{
  "n_layer": 16,
  "d_model": 448,
  "n_head": 7,
  "n_kv_head": 1,
  "head_dim": 64,
  "d_mlp": 2688,
  "vocab_size": 32000,
  "activation": "gelu",
  "norm": "layernorm",
  "norm_place": "pre",
  "norm_eps": 1e-05,
  "positions": "rope",
  "rope_base": 500000.0,
  "rope_fraction": 1.0,
  "qk_norm": false,
  "attn_scale": 0.125,
  "bias": "none",
  "tie_embeddings": false,
  "parallel_block": true,
  "init": "normal",
  "init_std_qkv": 0.0147,
  "init_std_o": 0.0147,
  "init_std_up": 0.0147,
  "init_std_down": 0.00602,
  "optimizer": "adamw",
  "lr": 0.00123,
  "beta1": 0.9,
  "beta2": 0.99,
  "weight_decay": 0.11,
  "lr_head": 0.0066,
  "grad_clip": 1.0,
  "warmup_steps": 319,
  "schedule": "wsd",
  "decay_fraction": 0.854,
  "decay_shape": "cos",
  "final_lr_fraction": 0.02,
  "batch_tokens": 131072,
  "seq_len": 1024,
  "doc_mask": false,
  "train_tokens": 482200000,
  "steps": 3679,
  "dataset": "wikipedia_en"
}
Each number is 200 + 30 x the weight over its row's rms, rounded and kept within 0 to 999. Layers, rows and columns count from 0. The size before them is the row's rms in percent of the matrix's.

# layer 7 MLP up, 2688x448, rms 0.0291, rows 1578-1606, columns 224-335
159,224,192,139,230,202,205,189,228,172,192,210,174,193,158,130,150,256,241,154,191,200,231,232,259,192,171,177,241,177,196,214,168,150,234,217,205,154,204,203,198,179,229,184,188,185,196,202,269,203,204,196,204,154,213,220,233,217,183,176,222,217,200,186,188,190,223,125,151,184,127,220,212,191,217,216,214,196,230,221,154,224,209,177,206,190,234,178,201,165,165,162,147,134,196,222,212,183,215,247,174,225,215,218,177,181,204,258,178,219,179,233,197
094,189,190,188,160,205,207,170,154,198,250,182,163,190,221,247,218,237,190,197,236,161,207,207,189,217,189,233,148,183,222,198,174,214,176,213,184,176,230,191,187,214,245,200,252,187,204,160,195,199,187,170,224,176,207,208,202,211,247,148,186,151,244,199,188,205,179,188,187,147,223,177,245,163,167,288,185,210,171,210,194,160,196,208,170,191,266,186,189,193,217,141,145,207,227,148,210,192,234,248,242,173,162,211,174,161,213,183,202,231,197,172,214
042,186,219,170,205,200,197,217,160,170,242,180,286,168,153,221,149,226,197,192,189,138,188,205,178,193,203,174,222,170,199,203,194,187,166,212,206,186,208,199,180,179,196,210,224,257,220,215,198,180,208,166,216,221,191,204,173,210,177,205,189,154,216,192,211,66,156,189,250,209,137,194,206,216,224,174,229,219,159,206,168,186,187,191,228,190,173,221,203,232,228,200,162,153,216,196,228,236,160,210,183,81,208,202,184,215,151,226,198,229,204,196,217
118,194,212,174,272,280,243,202,212,196,197,220,216,202,256,160,195,222,216,217,211,204,148,224,201,205,219,233,190,190,155,195,198,205,172,165,185,224,237,221,209,170,194,216,214,205,186,208,195,182,209,203,229,211,180,230,199,192,172,249,220,143,195,146,207,158,177,202,173,202,238,152,269,200,155,150,230,194,191,192,151,122,173,239,200,194,220,255,210,235,204,213,126,202,157,147,209,181,264,166,150,233,191,173,161,174,225,158,197,231,220,177,221
055,238,240,178,175,174,236,188,138,190,201,226,241,183,205,186,139,237,194,215,188,139,173,195,177,221,280,192,181,240,185,221,191,223,184,211,205,242,221,177,242,224,210,202,189,218,200,217,257,174,190,191,175,202,225,257,202,245,178,162,167,216,203,251,206,115,187,227,188,232,228,218,226,205,164,206,232,196,174,241,194,223,169,173,180,243,252,199,227,212,214,264,157,230,110,138,190,187,168,179,158,158,151,175,204,116,195,169,170,258,219,194,198
062,204,212,177,192,194,200,200,222,206,218,146,197,222,194,233,250,183,220,197,164,252,200,248,164,197,225,253,232,194,218,207,198,213,264,221,281,178,199,181,154,171,239,221,138,206,186,181,178,219,139,175,225,195,212,200,183,214,210,188,239,159,192,238,214,165,195,168,223,187,180,218,181,230,151,225,200,149,134,196,197,210,178,180,176,208,188,162,210,172,204,181,133,195,206,230,194,190,166,134,190,202,186,223,209,245,148,225,180,173,191,186,214
062,180,193,209,197,205,154,155,184,191,173,195,202,164,218,228,266,229,235,210,198,270,238,262,174,238,187,195,238,196,174,209,305,238,246,221,215,205,180,221,259,180,171,167,146,176,166,190,167,206,229,239,219,203,219,214,180,159,162,225,203,213,173,184,206,203,212,205,196,188,171,160,170,230,228,196,165,213,221,242,201,173,161,198,223,152,139,218,210,214,159,204,198,192,213,207,232,177,216,192,181,284,299,195,206,128,175,313,173,233,207,223,189
109,187,210,197,209,251,174,172,214,226,179,183,264,259,187,224,204,208,217,240,208,241,200,218,200,227,237,202,246,175,194,254,219,225,142,161,266,222,200,144,208,233,160,253,236,208,181,207,214,238,190,222,135,190,179,188,210,183,180,237,174,207,174,227,197,185,171,228,198,235,220,129,272,160,206,212,174,239,232,233,192,218,227,193,232,162,238,248,220,234,217,234,175,232,193,240,179,183,200,200,243,155,240,208,197,162,183,221,192,198,233,215,239
135,238,232,195,230,194,215,155,211,147,224,203,199,253,190,211,217,163,213,158,234,191,208,192,204,193,195,231,251,214,214,167,198,227,204,203,211,211,248,132,240,215,181,174,155,185,203,209,223,265,220,223,184,224,212,211,270,140,180,189,191,195,205,168,247,222,262,151,192,183,174,230,216,236,200,194,207,166,218,242,178,227,253,174,203,198,208,192,183,166,162,163,221,208,184,230,190,211,207,200,228,209,184,212,128,212,188,179,139,196,185,222,214
114,223,202,229,221,168,202,185,207,223,175,219,214,209,197,192,248,248,191,246,196,214,211,144,191,167,210,164,168,169,169,228,218,244,215,175,150,193,217,201,230,203,210,209,167,187,175,213,256,216,215,230,220,209,170,238,215,233,145,182,186,191,154,211,163,125,188,215,249,254,227,203,221,199,209,171,171,196,158,167,208,175,183,219,238,181,210,227,216,236,200,179,169,206,196,200,189,149,187,207,247,164,196,232,232,185,225,244,161,229,212,232,218
147,244,186,225,209,187,144,151,295,169,219,175,166,218,187,205,194,190,167,195,299,253,206,240,209,193,220,200,162,174,223,215,173,172,178,210,221,202,113,179,246,243,178,214,229,180,246,259,196,172,187,226,172,221,196,189,174,222,206,147,198,249,154,122,182,219,233,194,165,216,172,195,128,230,249,179,177,222,176,244,201,200,239,190,190,233,215,211,171,224,202,240,246,204,161,167,188,232,241,236,197,187,194,211,180,138,192,221,196,220,205,229,221
046,224,225,216,170,196,230,191,187,241,221,217,188,208,221,141,289,212,208,238,229,237,164,215,232,220,206,224,217,231,264,198,240,189,184,230,169,182,178,207,241,207,192,232,212,202,189,188,199,215,207,202,199,223,202,166,206,202,189,176,204,203,178,214,185,247,221,198,195,254,136,156,198,173,207,182,192,158,208,146,206,140,179,208,207,192,179,216,199,234,242,217,168,210,213,211,138,161,211,243,171,279,209,238,202,207,199,181,229,119,205,246,157
070,214,200,165,155,181,191,126,188,191,210,235,228,197,226,228,189,148,232,260,184,175,189,121,220,266,162,180,183,216,171,241,178,195,190,202,226,174,205,184,169,200,218,203,215,202,180,202,248,199,266,191,227,161,202,248,202,194,260,210,236,153,201,169,189,156,235,169,181,243,127,176,241,149,175,242,196,147,238,198,220,180,170,174,199,205,227,137,183,188,235,155,211,191,170,222,209,186,201,221,193,229,208,202,186,221,237,235,191,190,206,175,192
076,155,186,203,156,231,166,175,231,173,193,158,246,194,168,196,172,141,205,222,215,188,185,206,124,228,210,212,181,122,167,221,188,141,226,178,203,233,221,205,216,200,197,199,206,221,204,172,206,200,174,227,147,199,158,219,234,153,203,260,178,234,192,236,183,222,198,203,213,196,183,173,207,253,170,192,213,205,197,165,220,212,224,214,275,214,181,207,199,210,203,229,177,196,235,230,193,180,208,219,195,195,170,203,192,107,183,185,157,236,218,217,215
137,258,254,232,209,166,168,190,206,153,152,171,231,199,175,204,248,236,127,183,244,197,192,237,209,197,165,203,213,187,212,163,155,225,228,220,225,171,186,195,209,209,228,178,196,166,219,201,213,169,268,204,171,246,154,178,228,167,244,170,187,223,196,192,181,189,163,198,203,187,249,183,169,231,229,183,217,226,169,219,217,152,201,176,186,197,144,213,272,213,155,177,168,214,199,154,176,197,263,238,157,236,207,200,222,188,166,183,178,211,185,214,199
084,250,240,199,229,209,168,225,193,213,209,143,206,250,261,239,225,250,215,176,232,169,207,168,166,197,178,192,210,235,169,165,276,183,213,230,236,219,188,188,267,189,194,159,188,185,186,165,185,209,280,188,176,195,202,202,212,183,206,218,148,195,161,190,217,206,163,142,177,202,215,191,250,215,174,197,161,249,192,178,221,215,192,212,187,166,173,205,225,243,234,252,260,190,218,171,165,196,184,184,206,221,212,240,211,202,195,183,147,120,215,205,229
069,133,230,183,189,184,127,198,172,211,219,213,232,208,188,216,212,185,218,186,159,118,220,189,244,250,210,192,176,210,226,185,236,219,121,150,213,195,250,205,254,156,231,191,174,204,168,210,156,189,200,178,177,184,187,226,194,186,206,237,183,191,223,197,226,156,194,252,204,214,205,200,209,234,211,211,203,228,193,259,156,190,178,136,151,179,210,217,241,186,167,161,184,161,200,168,244,234,227,183,180,201,237,190,204,191,189,221,173,253,213,188,232
087,182,176,215,186,250,214,179,177,187,209,198,209,265,194,158,197,173,250,224,203,211,194,173,179,228,102,139,187,214,156,187,233,232,153,180,173,182,208,138,207,193,208,188,247,162,169,204,234,232,213,170,253,191,161,242,200,159,205,228,249,232,169,214,159,200,199,197,206,221,145,175,190,172,202,161,197,218,187,236,126,131,211,203,199,192,223,206,203,225,235,205,205,238,227,276,151,190,239,224,165,192,232,193,225,209,202,202,180,233,229,194,255
061,267,220,140,217,224,194,168,188,222,169,139,195,201,220,213,212,248,246,272,178,134,206,174,215,261,158,170,226,251,246,217,205,177,203,201,232,180,176,205,192,164,263,231,202,181,200,226,174,170,172,192,185,182,212,199,199,216,254,205,201,214,216,143,185,261,211,220,173,204,107,199,200,219,165,149,181,224,194,248,220,169,213,212,171,187,238,175,244,212,239,205,202,192,185,264,216,206,209,190,228,175,256,220,213,210,218,255,226,171,211,198,170
068,205,199,210,161,227,165,148,232,193,191,126,236,236,170,202,212,185,223,269,188,237,195,228,210,231,242,212,203,217,192,255,242,164,223,263,227,223,178,182,173,191,231,218,227,164,202,240,190,223,231,176,208,224,116,232,162,217,249,198,209,209,166,225,188,177,236,172,192,219,222,178,192,217,180,229,172,155,171,194,184,223,171,230,151,217,175,160,211,227,230,198,193,237,244,196,197,202,196,237,207,244,199,224,226,197,229,231,154,191,175,190,175
124,200,197,218,215,272,202,181,179,141,194,225,170,184,165,165,178,233,200,127,251,194,168,182,238,193,204,202,207,164,139,197,227,244,284,161,171,158,225,208,266,209,220,243,213,163,197,228,198,172,245,177,127,179,186,230,231,169,191,234,215,231,176,211,173,191,195,184,215,182,244,182,206,231,179,162,195,182,181,195,152,248,220,234,197,240,244,211,139,210,191,145,199,218,188,210,171,200,206,200,186,161,181,201,184,176,189,258,196,225,206,172,206
126,197,247,185,278,224,203,179,175,178,214,217,252,211,216,130,216,198,190,209,173,212,194,208,188,183,169,204,208,214,158,212,214,187,220,238,193,160,185,226,178,175,186,223,180,219,206,210,185,215,241,210,193,135,207,204,263,197,146,186,174,295,210,152,158,192,208,236,190,211,284,192,134,274,229,168,200,251,188,181,182,202,167,157,188,261,169,201,263,201,188,206,173,237,221,187,167,143,258,191,130,206,179,194,224,176,188,213,192,198,244,192,189
067,208,211,201,217,178,199,192,263,202,199,147,196,196,184,176,279,199,174,202,212,184,201,209,222,234,211,227,210,162,244,206,212,189,194,212,204,177,198,254,136,180,191,175,223,223,198,228,177,233,172,193,184,227,206,226,212,248,242,212,191,146,205,211,187,225,168,182,199,199,176,188,237,122,219,253,206,162,232,134,264,192,208,230,184,210,155,228,196,163,212,152,176,189,191,200,147,221,225,186,143,162,219,213,184,235,181,150,194,235,190,162,240
064,213,188,221,208,199,199,166,211,211,199,182,261,236,198,242,239,177,269,231,204,197,285,219,239,188,207,178,181,228,158,167,238,202,246,173,239,212,197,195,187,167,153,175,191,198,183,154,163,242,217,193,178,187,240,208,213,207,118,207,221,190,211,224,184,201,204,185,139,194,179,221,198,149,203,216,183,154,178,214,215,165,202,210,156,190,176,218,154,230,199,185,236,196,248,313,196,202,203,182,207,262,280,232,200,210,205,253,234,171,169,185,265
053,227,224,169,182,224,191,198,186,176,190,185,228,211,132,171,213,144,224,219,177,164,200,223,223,196,202,205,159,194,149,209,231,232,123,211,160,210,198,248,199,219,214,223,163,208,185,207,194,185,221,191,190,181,201,201,174,210,188,208,198,197,213,253,232,163,166,246,196,207,155,180,233,232,198,119,212,199,208,190,244,242,215,147,175,172,191,202,218,208,214,191,239,205,205,194,244,218,235,202,206,158,239,255,203,192,185,234,174,188,211,234,193
168,204,218,212,152,158,177,177,168,257,226,162,225,196,271,185,232,185,169,194,225,194,240,220,193,218,175,225,234,158,232,216,219,139,137,185,169,222,198,231,141,217,183,241,230,183,204,218,234,222,195,213,231,213,186,140,228,216,233,149,181,237,230,228,232,204,163,220,230,253,213,178,210,171,243,209,225,193,181,170,169,228,158,232,206,184,143,203,176,196,199,185,192,178,200,225,187,236,154,190,187,200,192,222,172,174,199,197,198,202,260,230,193
145,219,175,197,177,170,200,202,217,177,156,223,269,189,204,209,230,226,205,206,246,169,164,208,233,163,174,196,195,178,209,177,200,245,190,206,185,235,163,243,222,188,216,167,138,187,224,206,274,228,200,227,218,194,176,212,195,254,208,184,202,193,207,177,228,183,198,177,189,185,150,203,198,221,195,187,221,240,182,234,150,210,186,177,187,246,207,244,231,243,171,231,230,209,168,168,169,171,247,202,201,263,181,219,182,226,224,191,136,253,172,173,269
048,116,201,164,209,291,204,202,244,196,183,183,189,244,161,147,200,225,147,208,185,164,168,223,191,252,203,180,250,192,219,237,215,165,181,229,172,218,166,187,161,162,217,228,170,228,180,254,275,207,160,146,222,235,147,166,210,189,252,230,208,161,182,224,197,179,180,206,195,231,183,187,212,247,206,207,217,193,183,198,212,284,193,212,193,214,203,187,253,237,203,201,145,217,161,207,228,217,182,209,150,163,218,192,200,178,181,161,180,241,220,176,250
080,197,225,244,208,223,175,195,215,225,207,171,202,201,212,184,204,133,177,232,199,269,185,208,252,207,166,218,201,263,251,221,188,198,174,217,175,164,159,201,177,245,214,175,176,194,200,185,194,187,214,168,212,214,218,182,192,253,286,173,202,221,159,214,161,218,208,200,159,215,166,145,207,187,196,224,195,207,195,209,165,177,203,182,199,221,227,197,211,198,187,183,239,214,215,155,196,151,193,250,199,203,200,199,191,277,191,216,254,166,177,231,197